config.yaml
head_dim: 32
d_mlp: 320
activation: "swiglu"
positions: "rope"
init_std_qkv: 0.034
beta1: 0.95
train_tokens: 118400000
steps: 7227
Each number is 128 + 32 x the weight over its row's rms, rounded and kept within 0 to 255. Layers, rows and columns count from 0. Numbers have three digits each. The size before them is the row's rms in percent of the matrix's.

# layer 7 attention key, 128x128, rms 0.136, rows 55-127, columns 0-127
104:132136069151080108128104088154173118154130175105198182151081151129121147122107155089121113204157112116080128169109130104150086126146132086153137133111123121090137068162093138137160102112123111154156142161124142078144140150139063179147118129078151074112062115142132125104158128107144128174137175128140145193110146035156175134158173157065163121093114109108193172161107096101143094182096
085:178168110149106117149106153142159116143087149045097104138123198123104142140130088132127138071135194113154112130142155124139160143129048137111135177119083098145150101098105121117070097172173106120138091134140154151158134162097080155122125133147153108173107096172153108136104116085046135155128151150224109174078116058149131162096131091147144099167155169122087099129080159120177088076124
112:075129102044182170109118078066102097099118115157154063196156087098172094104056112144130101091113107139123092160143145124129184038108132136087158125110180117094164130119090152116164153180086119136140140161069096158128104186152113119096143108154127194150114117151135121148126153121184129132057135149140134084152155137094116166124172172103134133155136137146126081090143121159109127170113
103:109142131115093195115090113106146122226145165135082103089144095099136138092120100114119101180177123118147070171145117111178093148157064102192170138133135115124150130171176140105146133180153126106154129114133091136085174131084046154127134104117125110143139081107154130085144098109142131135163100085207124130130071088029158093093112169177122124137124087094135131134097131089153150148127
116:170094100071149132072117163120142107190129139184105194105148101091146130146128140077180114197133113142156168133079162156106135164107145095122131117130096133155148103109117102175094121153033128165128148115120137158101071138178174146162103099143142130111094140125103141147193115150124094102076080133111138136153151142112086098128135087136053072104091194119162117137173197179091118160112
113:073175121097127107120097153133131121118172114083118148109117141156136134182099140138158112143136152123134150149082095156151135079121151115106092157189124159143018118174125148134086167142109134149217097183066133120096087100176082073168108234112143169126076041182119130152146119155125127172127162107091112167123132112098137123124111134107123119155151134154141142175093147152094160130123
116:109103139168088087171054163170101088150113115129129156116157134153152153152131155150116146181124161114119100099122109131141109117149124107141096106169142126110137083120102141136174151136067048135133135175125109123136107138119114117149194124138139067123140069170129118103077147072085124089117109138217145115160128164102141085183077087154123155139076113050049138114162105156152190068092
111:108074143176134097134155105156121095146096152100104137154103156132128129088110124100111156089101130153214151154137143095136156184102064152096102196126241112160105139059167165141127061116144055090109137083131118074065155153090107149155158161143085125124144113116130130091156131118164162153128197082097121135120144101136077109113099139100149108131154117123150121131092098076151179150150
113:060095163063187069107105102160174123123126167065137110149158162105162086120149117139106112170121100130134117158115144184146190145117141151119105143170122136097134090108110129130119073142109137130147133130154139098202134146102142162150070062086156218192150110148080080092136131133177104132097089127165080158103135109125122083117169109098082140134121099087110112107065118116154188169112
073:098111124128180101115080137178095173089084165131153105169180106148150110113120150188131093158101168154128119095134128166161128128102152149101070135106165107112064178150130164128083144140189141172116126139167109112111137152162148080101094105124067073132153108160102121114106147116173080064128153128118179125180133092100126157098144172142137067097140090184170082066106083210120104146129
066:098091155127142066093138061113135086117149110110058108093115133134120188096180133090169155131172100119137180111081133126099114135118075170155128125128102158125157092074178132124146114134090087102130157125135120136082152172110089153124096097112166172117072165179102157057144073104117112088148087133147116138154143185158094075158165129083126182182121167059092112165134140138152170095150
073:140146164125119128165078134147106131166141098145141127117176023138168104116124097089134133118121074124124228092163104080072158135163178129124150136132154114081090107140150127082129079174121134132145089142156151170157122132156082113061161124091124085149177109124091145121133135121179100199101122103115142186072153169100116140137186132110100108131117084170130118077138103105092061148167
081:078112119125119172119136084127112088158120085100103112092109110187151140131086204129112068113112153102118137178077146112149046184117150139103124206107135143152136136192127141158160146121027107125146103126128122135079091153108046071152114123127144153177101115125081196117148139180164097139104127148079154096121138187125155068135171133100093143136168117130150112141123139093108164132132
083:095136153118100182172201185085141129134126142138056093086114147119194175147119158113113115108118089079159105171116163148164076128080170128159076119152120140153111110157106109135143094131094163139194179110118122162110152090096138086138070117122154130144130078129172170118113134111170133146155121169100142091162148077147107103163149190089157154141150121176160162127067066127078139169079
089:206167103155102095183148150113125116159122131113193156182186173153092102169135102098114143102171186122087164102201152091128169108171128082155141128138116119144134127145136171136069082137143100144118104115086167112187134124099154079143183142123163087129173099131080110131129098169086138170139134125143112172130145138025166127163065129102133120153118098130137094106176157141141094076139
119:076098166115148173081088145103154095154073070136117127125103136194156111156156164157140108076107062155160090166085102113195095123066156208092125163137140105122102121123108137161142127143124109129168135159104142126139159082127074107128116099096116148168098128051127147128164136146151174134128105143120148108182123132088112093174144143080104143098224108154122166080106093149116179175145
105:064109158111138162153154142143112100116169112153127088141088163114140171138107130082127145133141094146127066146088119137148113084044170210138149123155164131096148114075151109130190116156141160125144220159134101120119123085137157151116074101128129164158085118105188130157122148138200141186102138095142120147160104114125139178117113162140058118113213111107170096097094155158146098124066
110:091090164155111153089094155106128138130120145137082120162117100145174182109108166103152176162066078104100086121109187118159097085150079176165148158156172102091126144125111154129197117126072135172131146137104103157101163103143157110132092090125122172090119108117175086106127159126153166099114104151086137080198133162130104133097118148162113141173192112113191133106056118144101112218093
133:063072156123128140138151116081128124160098076097109134163110138167148157157090159136124108105120101128149063181143128081149135179074164182099102178093178108096077121143142134145160128134121097155180093128088144128138169095116120110138116078108124149160127090117163126145157176127144148165129090154117127074222162120104124133155112129128144114076201120151130155094073077133140125242109
085:138123134149124122144141146117152100153173135155120120165110151144112166136181131096124151075082167139115130101050092104144066159150151157106186132121124119124087111090110169114128178120159105176116168107121162152042081081155108137101086131177167116150148049120129149158146070144084141095160081185146119117105129159144186095149154151117136111181225138141103167093116105104141130158058
086:086111115115109100196116204101123175107087091114110216131152161092108187115080138130124145034111151095134163133118128114152152180168087125121150162116110147094139079121113178123143152111153138117135147161132106105128115129134132084079142146191121138112150110147078109120120129062105142143175131136107143160178172105127128155068156156140138166102184142129094127108100172133069150220068
083:142076130136145172128160100103124134130079070123143055176152108174045091118140157109135074085145132116180147089144082092105139160149158147073139179162145075107152193178145181157087110133107199173138138118080097078142130067128170089138157112146093124137097140134102139196113064087097145188128127171113123104129145120118143106123116132137112136141093155136143124146165184147126135186128
101:111162111192136191116114091139135128170118082158105132080152084116187089146154105120134134137139085187165040166177122119147117120084076153133155143116122133124118159124120117136109151172088159140132111088106154128137145132156134075110177083131146182100094133092167049134148153154144178131110148122119102092158113073198067129085133198097123179173132162103119173185124074104151142116124
089:097097085137145127159104110117189094122135100148092171135209120115161122124150145148143099133075084185070153131132141145168054130145085098129109150160138149149155073119131111173123130136142124150201148039138153128112185187116154137150135097197146110166124076135137137156158119114089172146119073112084092117132175110132149169107150118131076152084119165121148059153191163099171139103130
097:093155125132123134119060095111074111120094101155123175126124123100132070126133105147097084115119145093160175093115120125192135178121103144089114169118091122151076099151130114176156170082164125108141096170101195069084136080120122137107108202065136125091152129087097158110165109198084115113154114107141105095125112087092110107185079107150169150055137198161112154115124165128101114140173
061:131113067065115077130082091138139141155131122193150107097114171118105174157087048150145146112120155125095156136114170148150092131174207085169120163171144085116116174069109155140120183167205114179133113146100138122126150090118147082138089115132061102130101109119110096117141116077119120109048168128181109150140134112127143088096108138134088120066126121096177138083170136121108096116098
069:086139124161166101165160217123099130104128110122204109086158116139179101083106119149135151194136170153155113155107079098118107115124118158104084125107203070076056147127115101144107156114129083184155139148131174122171147106132102124129104117131160088119133115156125129116133164112135126061143170121144133146126131114048120182128148100129178088105155102190115162125083109216159121145077
071:145156101112059148204138121095123165145162095155128112083134118108079118135087115109069118125140105072157173107114165112041151123110135109178154072179120127126149159173132142103131160124121116090154110069158122168108137090118120139099187110130168174171158185127155122156170109130117140182034120122129116138083080136150200151128131082136095171155076153123136128174147153089155086097134
077:095067103159156106088094099137132131086091049082135109145159111202100127081102175109139105094107181128147118150076101136131099087143171150131171093109188147136126115077161084129117135089172042178151129120117182081106145142162168141137092113126129094090082114136085146109127106132117151106140148124134094085200128151157151148049138143179166133092164123155132096121099090179126144122094
091:090071107165089144112150100132146061137131154073139126141133095229151159122123194142150109095126127145142082120140152127197073115113159083139123084119096161115087141182139107068131068163080107117164129077144110108099089128082159111167129090155145149064102147159130133107143143125144119168174109127067144130136167210125159122141101190139108098122154134077170140134125143180076109130131
086:157140078073066115120146128101134113120149138182099086096113132132114102143121128103105163187161131135085094129133170080094226158153029136145145082108139128069156135108171114154070132093139161119113111108137113123131132164131140184116101175149146171128152181119139070131129169151115103139133151145146134128059116094156119149151088068140036145159164098112100123182133181103119095092118
092:078081142084142154120135122113153100112121116125071084121100096143147131127099150149117126152142133106166023189064160133124108128096071143112152172114130114084150105102099081148168149123115138132189068120074105184109140141130070062132137131141119156114131110114134143091103173124135108103053121128148104069149093128163104139065097154117175114171162077158050160156158080132156118164137
080:120093137131124147136157106136141151159135050112084138145121184104181149184192150138188118103134130185167087134053142157133113132071179164124097116185160129096067137150122085209102137126084129169195189092125143050145114124109146140172140118139135163113060100108165088132154155125108144131120108178123122154127136125115168104126183113107082069120129108150128164079104126127110158136136
084:164160087138077128145138082163160105164184187124179187103117124056171154152176172062122121162146076086110125162098157112133117100117097154148180158146181174128159120143172103067124199111156187113133105123109130158125075111104115087163127102090174078172109140077129120101128134130161132152116073120103128111089163157136122127143114152185114168166120155089122155129132175084149117173111
065:117185152118136079126147120072132121131138168139145167128122123131151139103145137135068117138131096166122189176135086088150133112117126175070097110138119108091144168180134123183153160168117158144071178146138184099092209100171147189104168101122108182143125152116128135133181119167140121115120129106092098084153204169118155132129143098080043120134132096118132131134133164025160127116078
110:190127137177123131201158084119095164169170149090144150169131119068159055122140076162091144122128174116104132118165117103111144120098061114191126166115124141165117113199099197120142130088182161087088138118170125099131185124121133083153120161105181137166173092131145126133114147117111088141124099145160155162108125091087130141139137139149112128143126100118199028145140156160145086124171
101:149130152107182087136102177125153160112161137049135145147153153121147122145091104156110101124107164089156117112105135177080117057165168115112129093147138107110099145115098152078120081117157075123184091150115163171218140086111137158181163092154146117200183113135196140085145137124122117116051109111122090121073106185101128130112184097140124150154141199174139109091128122121164124114144
097:193125156131182102089122112127123179093127084115116103152142143101119076157182122118165128056145083141203124161086078099129130079123154165095135116163131109087100139056107110177115124176139083152129107131078135079169159124103147163194118158116126087123093125089141166061105182078122126077179114125122179151147118158114175128107163136140112108110181096105126105096177127166089174127128
095:136163145097151146060110125128120122162139159145148145087075155087157114135096178146176113129160061143186099168103125162130122158135051105098166120161157130122103153170107088115136162106162131132142111156110183209166165164084188151118096161107146147133125172118148136122138104089111124112118190113146120128074093121136177104146145150152071140158112098029125110150129153092048096171096
093:182162073120147058120152185136121187076130137168108086121116079155077114126060136106107154081094152142135135135138127164145140159166131128070107129107105148151139155124093159186088109114175093049117148082160073161119119122134149059159138119093145120191132099141123103133065126087170167144151161139138149166130175087128169153154111087137136174114067136161135162122085131143059154105127
090:076127155109058132131139088099118143147128184176131134141090053109118180107134155091106134089155096115123161154071137154134126158055198133101171138092137105169175058097163134143068135134100123144127073109156137106083075162122137180123164116166152152098075099109157153171140131134163125131121052168137118199163141115136136111161124108078099140166095183124118143146146107150146063128108
081:101177115083181098087173166130101121190120090208105144107136197084128145077167108144148126137129142115160096105121123129146107125164094126178139167151081130115117075067162159156158160196098156131131193106185186141078114150151112139088120170146123197135125153145136090105099088118111157084124148171107138123162184144120125106133095179157125127097145094099125171205134143160102145102153
073:139104154079131120147120117129144086118099125131156137129150061128114165145073171151129137142130131166111106132090111102136154129172181087155111159110178160119185130116153130100164132150126107102140126138083120141224103105126149161132054110143174137158141184122074111164123151114101089116081199154182110171068117159132092173147165140084083164134111123181144078149221069146138167161156
086:154164174133167117081114174068144139148158134100159113140095146192181111127125143157121191174103146129101076120175133039162063094137115097097099105061122135110111085123165130104212135157142182119130107081144121123165081111147076102125088085150131118050109168207124177146162127087143147125128194116140137149136117118124136127177116117173120127108119111152107140144124163119143181154126
085:149137135099154136106151146170111132131173151125190097141141091117135080118146062162168136087132134092168086131144118107156117111132103160098083122132098095154153192125167163139043150219089094123134130121105139132155138118119066063126124138166117131124150176120118165133097122067131133219133112039059115127136124093150123125159158162090145129166137155080118130110126164110126199075091
094:132147113128138135146100219104141123199069112132141126124116143130187128204094125138132106182166134119112092116120116138128109179145169091074119205087088145175118172141152137093119141101121124107130178114083177116114159169151123140155164187124105178126056152134146107128147149137149088090083118144193123119166139077145126104132106131139046171172120137083134140160195148101128140122197
084:115088092125123106119116093091066128147150110128157107117095137086116129160150132106084088155110062128132094164110125149124095169149142084122134140124017129091151140157137098110183174109177176133064161111109142122124165160150175084154129188154107143175128157120091145113042105141136119092076084111130121141121172190158118121127068145143072124102118183093114126084112143084148072110179
084:141137170167062131178146118116178118131160176147181123155114159144181096159126052120080094135078139146126140176117119186093097142109143135138167094078101102122077126106092097087086119108135160142170133128152159112110145139121101157102073093084099097169139136169118098126133184126210094124114103119088174118148113161116153143164121171135123091047118082081173174175123139172100161115085
104:095079099162086093157143127109145173081060079114104072123089160156109170159092157135079138145118098080150107157155159146168144137153151155136099107176126084135117167091050141134193113095176069122156087143145146126147147113128097077132127120128147188097154104107150165129161103119108081126095086169133210120092180133142114128083145081131177092131129146140122178125131121120183140195087
110:141178160129137160161146139161136091170090107091132088083152152106148131146136105175138172162179125124159143110062146136104116174157188107104143096072058088175101100113166126130092130118134127115198150098089157165090155145131092169152102141083142159083054153174119085094115103098108075101109179137119096129108045105132146096137117172074120170113101128102137090180168141153094096102128
104:072063132152153149133094140105128165120165170124131138153123138155131112119106187146095108161125096150110070118127087130139135060102128126162141097147146139087121088145087184135220126124147157084160115119139165128166186149110172123064131119104175144092164152081148148098145152115165139139126101115120098152107200169104113222134132159102155070070135102183161129079075073086151119128127
132:125086096084085110180086131126131126119140058140108161168126128139124212115107133122111150093096137121138110149118127115141132062130111204120093142150144103107135095082125163168146127135149139172158092164151093146180127088139106099076136148139127190142221088158130089149161105117147124157135057154110168134186164133109159136135118064167168088103133106144145173085071121168188135188104
101:158142147146140119209128071049081112096110150111162094093160186118138062105091146177074177137154145100139091109135085115160120137145158128138075121150135150127110081103075085130140102164145172158136115115151076115166105113151159163119129071074143168137139129118126128145151090143131079063147088162077097100150186138123089127122109111108165148098180150122212142113110154190148152109100
107:137099131129119172073155062133127103123128120140128079108137111136149129073054117111114136167160114118153036201107174123152156093102124091127139100103162121184177161147098158087112109166088146093107147139147116119073187103156137194132121092117166139111164147111166127168118150096174144156117077118164085149105101091078099165140126160142044164154150110064128149160173100106149087110107
097:130106142154126171165171082150126117207142138065134154154068139098119142108122167208073185053151160147136154138094140114155132173095152109120106141128131141198144173113119098091148139081147136142081113106057150130108149144122095084153143183130129152145126099149132129135095112160119147141135179061187114135135140183144155135156088162076110166082101066118117123152158060115098094097156
109:091175105099148140140116122107141131082149048065110068124188119130130083152149080081124122137221142090147097155161114117165149082131147120139101192143155131120119076112151107114143088156122109155134105184123141155131102173109090155106065114152143165190057127177148110094106137130124137154163084191147115086142118126141142079149105161150153106157132038112085148124140085130111148110074
100:089112082162097168122155122134152091144155162121115079111140137101096153118132144158123146157125076161115092121086134147111153146153083171122195172174174120109125068117146148076183172140118082140210120171144133106106168133191143107094127123162152142177069097150186114139206131167109159100090154124177114131096110133146113205120081073152071135183138108098125106156172165143148138120112
085:118148072132121130062187107159117122130157117099132111092165176118069068134107097140157079161093151161124100125099130155086168123108109106147114120147137114166125154164116106066108174123095103122106134090174148141035138100168099104149125112160144107119087079139130149158150139220151121134147063063086102121096129144131155056160049172106103127129094164074137154134114110095091130119095
082:135184200140120139115193136168139095133153154120121137174156156065086075160136135122132066166102099147145099127147204139094165087115136135088117130095112115160170098111140140076117194211080132120154145097138150139070125150124151151181113172119137098103120144177097136114120129092186114126112166133095128144165131140112193142125070133082110140118087055066177127091143136129121183101106
082:172118129053119121168113188099131139088136110113105195110134162159187209140123125153100118145159124096162061146129139115163094126095150125099103146106160172102052165105090199146128119195135231160169139090119158182203139089109102116101109129087112092108139132111124141136156149130174136105144117149118150129131137131121096125097148084181159102138092103157112113094109095089134084097102
083:118130112122111139154188089132127137186109130124072063100153137097102083101167124093046098110159133176156175121088136130121198156146073117163149128147153095125101134193130152109121182113083078168093087150075104163107072100130135152147173118143147120151101112173132170090147107108079079158103154166121201112130122086175122049162113145135122126120142113161128116141169143102087084166110
085:201131148104172152123221124136162146109128163146159149128130119120064122135136094151162132152143132149229181162104121155121165152102121153145097164177146113156184122133123113135118149162065091213140149146127063121104159157107101130173092098102163154101110133111147180107134117116146107188137181167141178089114123124171161120193133123113147178110099065065125135149113106108107114094108
098:104133164133129104098098188119093167137105078067062117155108118217103176139145125109098122100094129176128091130112098098116135131128127112133135043120148118119130133129112165151156074130088117162152089118172126109153120131138150029092135091118113145139146068130134108118165166071133091148150075134109143090068160129138151104059126135123186057128183136210103157119139096159138156125113
087:083170108095152136092091112192129125163156216100140101079136115095039135149163082141078130168171122132167163121146207138138143120123181150125125098146163094180110090146109093137108107112082108120116148150116082102099189131135051136130159075167127141108096147181113166119110122081075132148081185141114159144075129111090154171156121163113091151111126156130106129183116133119123169108148
084:130150098126151147168135118142110133136150178140153123074127076124124082097136121110153153152169094070151136118169096114134075196150205132065095078106119148132139109148136098133131178095079096120136104125090131157077118184168089181155089142086109145114065169118091129123119123113104148127089135144134167150172101096143087083101093058131174136115140107173119070100064132162206087089111
091:107166097167105128117106170140150143125146161091073127152090130153143196083144133159190148122136122087084108104112124128109145074114125141198072143135146176124092167192064150117080151109140205161137079125086078103111117076105091136125116134087095117116142080128123078141111135131108158083128128125137132177113142136061105163132152064167208135101176168165111166118131125100113119069166
097:116146107126115129082105106125112161097154138127125115153108111126073112104131079119182180086117145139107123092080094103169135105124116159139126172151137111163176103116131126126119119135200147137153122068121131141126177139117079070092093132153107141141185105208118055117099155128166206178124128167072130142160184173169134187144112106136130054119187081124110207074122135142086096142138
095:070093162110127099113158133127125095211142146067117097141166142155100180123141151143110111175074102165094110140128163145128171075061188140156071190159123080106119115201111123127153177136119116149138151178098046158155151114148195092134107083127154143109110129107136129099123107099096143125102094129109073117161174144112136092169054128170126102124124113096145093107107147084101108151175
100:117138148173184120130198151139103087122159127147164100133146150076114132148124183129096124179155123187144166113121174090050166132124050156127112175126137155109156107190131122129129105097120186109076114085113086096079183155153125095107163147126135173134108062168112172087118110122143085124067202116111147129101063131065174147144154110071098170099131137093144136141152112133125124117140
102:120123138186069105134156119121153078093112095145160146132175113201096132158132129096089110147079159109117128101071109110127043118103104104095063121132173168145059132140103136077077153209128115114127133107098118082162146089149106136136134190151114070115076115125125114063131140111106150157152103124141092063156148118115097173112098131122108120130184094120051123198139086130156132108150
109:118089095151104095097133113060154097124128132103124172136134150143084142212132127056181174165174066130112146141094112125124099127134132092122137100140095109121066097159102118130125124127164095123132092125117093137087112078128116094114200113099108160120122148176183213073111138170050113049131138126111125165128095126172137167144102129157175062164160171098156147148161103114086119120151
096:176137113113060151152119105124104157123066142149109153093155085165149122128097156122073119189127101127167124157092118164129158110168103108122122160139144119158163065102096130126078090131109101129139193110113099208150037091189095136127137173163118042106102167180107087103128152093078123122145164112092128187136127158135190159126128121126080097129147177136139155079125097145109141085153
099:142112172101140187143128056133143127112148127113139128147126095153184112093157115124132140094129189129132073122122118183085149158083107168113123096107148111091128152136121144112053119065126159104065102090149107117196124146086102113156109141130102131107084159108100148081113124123217168120140099107080176053137082102154152144072147100113130110134111171198200096122070097165108103111122